Weights of a small GPT-style language model, trained from scratch on English Wikipedia: MLP 640 SwiGLU.
Each number is 128 + 32 x the weight over its row's rms, rounded and kept within 0 to 255. Layers, rows and columns count from 0. The size above them is the row's rms in percent of the matrix's.

# layer 2 MLP up, 640x320, rms 0.0788, rows 483-558, columns 120-159
size [101  96  97  95  96 100 100 102  99 102 103 105  97 104  98  98 102  98  98  99 103 104 101  98  99 103  92 104 108 104  94 102 101 102  98  97  99 104 100  96  99  96  99 100  97 101 105 101 102 102 105 103  95  97 105 103 101 102 101  98  96 100 102 101 104 102  97 101 100  97  97  97 103 102  98  97]
[[104 125 151  95 155 166 158 159 121 151 127 114 155 125 149 101 135 142 144 159 129 135 157 116 163 106 140  59  90 118 111 143 105 105 178 119  67 167  62 119]
 [153 114  85 150 124 140 145 219 127 129 120 143 118 108 185 141  64  91 166 189 120 160 100 105 171  71 186 113  71 184 131 141 121 132 107 142 125 136 159 166]
 [136 195  84 121 168 102 127 117  96  95 107  64 135 132 137 123  95 147  92 105 142 101  99 141  84 109  96 152 149 182 108 171 202 134 139 116 163 112 122 120]
 [172 175 116 170 126 110 127 111 131 122 169 149  80 116 195 150 117 142 167 195 147 166 121 139 140 114 154 137 153  72  96 124 111 139 118 163  94  95 160 107]
 [145  94  90 145 165 144 104 147 115  72 106 142 104  94 158 131 126 151 143 167  69 133 148 109 156 102  94  90 106 122 143 120 169 167 174 108 112 175 148 130]
 [111 172 101 147  94 147 149 189 158 150 122  95 121 115 124 107 156 104 179 152 149 150  76 165 113 196 100 106  79 133 151 119 107 139 113 153 142 121  97 170]
 [ 92  45 159 182  91 140 131  74 122 120 159 101 139 125 171  91 156 174 141 138 135 166 151 100 142 197  86  99 159 131  99  79  99 103 122 110 107 161 128 158]
 [128 171 161 117 154 151 152 108 135 111 112 113 163 159 204 147 104  77  90  93 134 102 122 151 116  95 120 177  93 148 110 147  99 158  65 104 125  86  47  95]
 [127 142 103 123 116 136 131 128 163 124  89 115 148 171 109  83 140 155 145 132 110 107 164 139 132 152  63 147 188 170 186 150 154 149 189 174 118 155  81 104]
 [154  85 128 170 110 108 124 156 113 140 120  90 116  97 148  78 108 174 103 115 124  77  92 197 164 124 110 122  60 125 104  64 113 154 178 156  87 167 121 165]
 [134 111  99 122 116 174 106  65 138  57 111 136 147  59 140 116 110 162 139  81 131 121 104 158 174 127 110 129  93 142 122 126 128 118 109 106 144 151 173  77]
 [149 121 103 142 140 146 123 136 139  63 124  90 162 230 177  76 149  86 138 131 149 125 103 116 110  93 153 134 110 138 139 108 141 154 174  99 101 107  86 143]
 [ 63 115  74  79 109 165 130 143 127 166 143 126  88 134  79 115  93 151 128 123 149 167 181  92 130  88 136 131  93 141 119 211 188 135 174 110 148 183  98 139]
 [ 75 111 118  94  95  98 134 170  64 154 127 120 144 111 131 129 155 137 121 142 103 134  86  90 151 133 129 131  91 122  80 138 145 105 116  90  73 124 168 104]
 [121 128  90 159 152 137  71  78 130 116 153  96 133 110 158 129 129 179  89 168 139 109 237 117 103 144  96  85  90 124 157 176 140 153 137 116  87 191  69  97]
 [ 91 126 187 212 122 180 100 147  96 137 110 139 132 147  71 109 110 118 161 126 118 208 107 151 127  96  76 137 125 121 156  98 137 176 138 153  87  41 151  87]
 [100  46 149 143  92 129  61 113 137 129 104 214  89 199 126 206  91 150 126  83 110 143 102 103 110 106  91  86  99 125  84  93 108 104 107 141 128 180 155 124]
 [112 128 111 137 193  77  91 172 144 201 111 121  97 155 100 163  89 158 102 173  78 104 145  89 135 155 138 132 165 100 131 124 109 181 144  93 115 233 151 121]
 [193 103 106 158 181 129 112  89 184 152 115 123 133 126 153 159  88 136 106  66 152 100 144 153 171 167 148 115 119 172 133 127 165 112  67  93 120  89 202 127]
 [106 141 116 140  88 146 131 109 131  81 126 141  94 117 126 185  97 120 118 157 117 124 146 129  66 115 146  83 143  96  94 129 149 175 114 115  97 188  84 108]
 [131  99  75 175 152 111 116 143 127 162 174  55 105 144 146 136 141 103 166 119 149 136 104 131  82 172 123 134 162 173 113 109  91 101 116 107  83 112 164 152]
 [133 145 164  83  75 111 109 120 144 111 129 144 130 177  90 101  78 174  94 101 110 118 133 126 113 114  72 166 154  85 150 163 127 129  65  94 129 101 170 103]
 [104 154 132 117  97 162 153 109 184 126 176 119 160  98  79  95 109 122 106 143 155  93 104 195 112 138 132 182  82  92 144 127 105 128 142  74 130 144 149 156]
 [116 152  95 121 143 110 140 151 140 143 197 132 110  98 132  92 141 121  85  98  93  96 175 119 190 140 120 190 140 122 124 141 149 142  95 119 105 220 213 189]
 [ 99 139 159 167 100 151 133  76 112 126 136  86 181 155  41 122 160 163 121 137 103 102 148 127 174 114  93 126 170 153 117 108 188 132  82 145 141 113  96 120]
 [136 153 131 194 123  86 175 196 127 176 110 136 126 123 157 109 116 138 104 185 139 170 150  79 163  86 156 117 166 181 174 156 110  99 184 113 154 113 193 121]
 [120 135 150  95  88  53 145 122  67 166 166 125 155 110 116 134 129 113 136 113  86  89 108 113 124 152 105 135 182 238 100 121 139 119 128 122  97 137  95 111]
 [133 151 155 114 205 143 132 141 121 131 164 109 123 127 133 142 143  77 120 101 138 126 100  83  88 153 138  86 103 169 124 137 175 132 166 122  64 115 147 119]
 [ 87 120  94 121 133  74 100 156 149  44 163 147 118 155  79 161 107 127 171 112 114 168 139 154 142 143 137 183 142 110 196 169  86 185 137 119 114 135 135 115]
 [114 158 115  90 153 104  97  80 156 168 167 147  66 140 139 152 150 150  79 169 122  75 105 106 113 141 124  89  83 161 151 120  39 101  98  36 157 120 204 158]
 [ 68 139 123 168  87 135 201  68  99  87 126 120 131 120  99 174 123 161 159  91 136 129  86 149 152 141  83 101 118  53 104 163 175 150 163  88 132 134 148 182]
 [127 132 136 137 137 138 139  74 164 104 178  82 153 109 109 133 107 165 107 127 109 118  74 149 106 105 116 147 167  95 125 152 143 161  93 135 101 125 189 144]
 [ 72 200 103 133 129 100 180 108 169  56 113 194 136 133  98 164  95 171 130 104 141 158 167 131 137 201 145  89 104  93 103 199 130 123 156 115 109 111 113 125]
 [104  88 159 141 139 106  64 143 138 156 112 126 165 158  95 133 110  65 122  33 195 129 106 102 140 110 134  89 147  68 153 122  68 119 137 112  85 158  90 168]
 [ 56 142 105 115 122 104 159 199 128 139 137 117 101  96 165 137 161 143  84 150 144 126 163  85 149 195 105 109 143 108  74 122 122 154 138 160 158 125 113 151]
 [100 168 140 123 201 145  93 163  91  70 163 129 134 109 170 147 198 101 170 150  88 124 141 198 157 141 119 172 113 135  83 109 146 197 137 111 130  69  34 133]
 [119 123 180 135 170 152 114 133 143 179 124 189 146 169 105  96 144 136 129 141  88 148 113 154  87 128 140 130 193 173 141 147 115  73 137  86 119 118 150 108]
 [135 119  49 139 118  95 131  97 186 159 221 152 107 133 121 157 178 109 156 143 156 110 121 109 190 163 144  95 133 137 112 177 134 109 159  96 121 149 138 126]
 [ 92 107 119 126 116 125 118 158 105 184 160 109  84  77  96 107 133 105  89 105 122  89 129 135 216 153 144 154 135 153  81  98  96 126 142 114 165 129 162 129]
 [ 95 131 184 113  94 114 116 137 104 181 131 108 141 141 102 146 115 144 155  86 119 122 124 107 118 170 159 200 162 122 125 117 152 111  98 108 130 180 109 128]
 [ 52 110  87 140 171  93 169 235 101 200  91 148 116 160 124 111 113 151 171 155 118  88 138 125 125 140 152 171 100 134 143 147 110 125 108 112 157   9 141 110]
 [144  90 160 145 107 120 142 169  99 161  95 102 134 133 138 127 132 134 140  78 113  91 144 116  96 116 147 117  84 158 158 136 180 159  83 115 108 126  74  58]
 [184 165 133 110 151 124 111 115 132 161  74  94 127 117 141 141 150 117 108 176 116 156 125 107 158 159 125  66 167 108  87 126 104 135 138 134 141 121 149 160]
 [ 81  76 106 160 110 128 140 121 124 119 150 131 160 101 130  60 108 171 149 139 182 167 133 134 169 114 137 173 101 142 152  88 102 118 199 161 114 109 124 131]
 [153 161 152 184 103  89  81 102 126 114 132  80  86  81 117 140 145 167 140  90 110 188 148 145  88 135  67  97  82 152 157  85 102 182 137 106 123 119  80 130]
 [ 96 104 118 149 167  97 149 141 138 103 101 125 163 130  95 143 152 151 126 112  97 137 174 116 124 198  33 117 141 112 108  93 156 120 101 141 107 110 201 133]
 [117 157 161 166 175 126 150 114 159 101  99 185 105  94 132 121  99 105 160 103 131 171 144 142 185 111 129 120 103 193 160  86  93 164 104 124 170 109 203 149]
 [ 87 159  89 134 127 150  97 155  50 167 145 105 104 128 170 125  89 170 104 126 180 168 111 134 174 174 123 116 183 134 132  91 160 138  97  83 137  84  60 131]
 [ 85 168  94 134 131 112 161 114  89 125 201  89  97 172 106 127 117 111 101  98 129 143 146 116 195 108  93 136 163 124 134 208  99 145 140 128 195 138 112 102]
 [140 147 137 143 104  81 130 153 111 128  85  84 131 152 162 138 158  76 110  80 116 154 180 117  76 142 106 105 124 126 126 147 168  87 186  77 131 114 153 178]
 [121 151 186 115  93 133 141 118 151  60 152 105 143 161 120 142 150 118 142 124 122 133 116  99 111 149 133 143 103 112 142 141  67 130  51 157 102 120 157  73]
 [127 113 100 149 146 100 121  59 111  93  83  83  97  91 114 153 179 115 139 105 103 105 129 141 132 103 171 142 128  67 120 111 126 105 140 177 106 109  82 141]
 [199  91 142 174 170 129 132  96 125 137 150 164 127 117 134 170 160 159 139  93 161 118  71 169 178 122 118 116  56 152 110 148  99 175 211 155 143 110 138 134]
 [152 133 112 128 152  63 152 135 128 134  89 105 122 124 116 133  88 150 157 108 136 152 195 124 219 159 184 146  97 100 143  93  57 148 168 109 106 102 117 152]
 [ 68 129 134 156 152 140 188  93 181 126 166 200 101 120  90  90 140 129 120 151 106 182 111 165 108 137  99 162 128 106 151 142 163 188 203 109 121  89 133  84]
 [179 140 111 162 159  59  96 119 123 114 134 163 155 206 130  91 115 117  69 155 136  87 130  53  98 155 179 141  94  80 147 125 127 149 141 107 118  76 120 144]
 [116 126 131 114 110 124 121 123 108 161  90 129  77 195 163 167 133 139 136 107 114 134 130 108 133 164 129 128  97 202 161 133 125 122 100 109 137 142  82 114]
 [135  78 123 179 144 166 113 128 195 154 171 108 112 123 124 134 121 108 107 116 146 156 166 156 185 106 120 124 158 172 137 158  85 134 169 115 164 130 111  83]
 [157 116 222 143 133 152 116  91  94 136 194 112 123 160 155 105  87 120  99 137 161 112 144 145 113 152 140  63  77  93 128 121 140 166 110 138 132 162 173 121]
 [120 141 175 132 138 107 144 172 171 119 107 149 178 141 162 144  93 136 127 161  93  61 140 159 153 156 130  64  47 115 129 143 119 142 101 109 126 156 146 152]
 [128 147 115 126  96 116 142 114 158 161 143 134  83 101 173 137 135 163  97 109 132 150 119  98 153 145 167 143 196  83 142 138  96 119 112  71  82 162  96 158]
 [ 92 143 136 144 187  48 160  64 131 130 186 137  97 150  95 136 159 106 122 127 162 125 141 125 112 113 132 131  87 104 153 141 126 121 132 112  74 105 162 113]
 [ 61  83 127 137 133 167 200 147 209  93 128 164 137 133 137 128 170 158  99 170 103 166  99 177 117  80 110  66 103 105 171  93  68 160  98 136 133  95 140 144]
 [155 155 101 131  83 130  91 107 160 166 169 130 150 162 144 183 130 130 130 127  83  99  58 160  84 108 132  67 113 157 125 147  64 135 104 114 166  88 120  99]
 [136 145 110 172  34 137  95 110 115 176 129 157  94 158 182 126  89 117  84 136 161 187 120  94 130 142 128 180 106  85 146 147 153 153 104 104 170 128  93 146]
 [120 151  74 131 120 179 167 126 142 128 168 124 116 132 152 135 131 102 107 132 165 140 117 118 136 101 111 139  48 155 118 119 151 105 112  55 108 124  65 105]
 [102 119 204 137  94 108 112 210 152  76 161  68 123 164  86  88 111 126 142 138 117  82 144  85 146 156 131 146 112 150 128 148 120 123 151 127 137  89  83 151]
 [160 111 175 149 154 136 103 179  56 160 137 116 165 132  42 101 187 158 127  71 147 156 151 156 159 188 107 103 138 125 134  90 155 111 125 237 117 129 141  97]
 [ 97 157 137 101  81  77 172 187 128 161 114 162 159  86 160 175 117 137 130 105 143  73 165 148  63  92 131 130 175 131 135 149 139 180 122 104 151  78  27  84]
 [ 70 157 139 116 145 120 121  84  75  83 164 128 166 130 109 112 137 157 148 107 142 120 114  84 122 106  97 126 149 140 119 103 147 126 104 162 110 171  90 150]
 [152  83 103 138 142 127 146 151 123 118 141 144 149 177 120 140  99 125  85 111  75 137 179 130  82 153 176 118 137 111 216 121 146 107 133 106 150 132 131  93]
 [114 130 143 103 147 182 102 141 149  95 147  98 168 171 103 184 123 134 104 153 142 137 172 152  64 130 146 126 182 127 105 122 185 181 112 140  91  70  96 122]
 [178 156 176 107 117  75  75 170 130 118 112 166 101 116 111 136 119 169 126 120 148 159 113 164  94 124 118 213 111 144 159 103 146 145  97 171 112 151 161  97]
 [115 134  95 149 155 128 144 153 194 104 131 125  88 129 124  83 197 107 142 117 185 141 158  96 127 162 140  69 114 124  80 146 164 170 107  91 167  93 133 158]
 [120 176 118 148 144 113 101  91 104 134 164 139 114 115 176 169  96 119 117 119 103 137 116 100 111 126 160 125 110 151 170 108 133 166 114 137  90 149 140 122]
 [154 161 111 121  82 147 108 107 124 127 117 176 174 172 104 140 116 123 123 171 152 138 117 113 151 120 123 179 146 118 128 125 123 180 101  80 122 108 183 171]]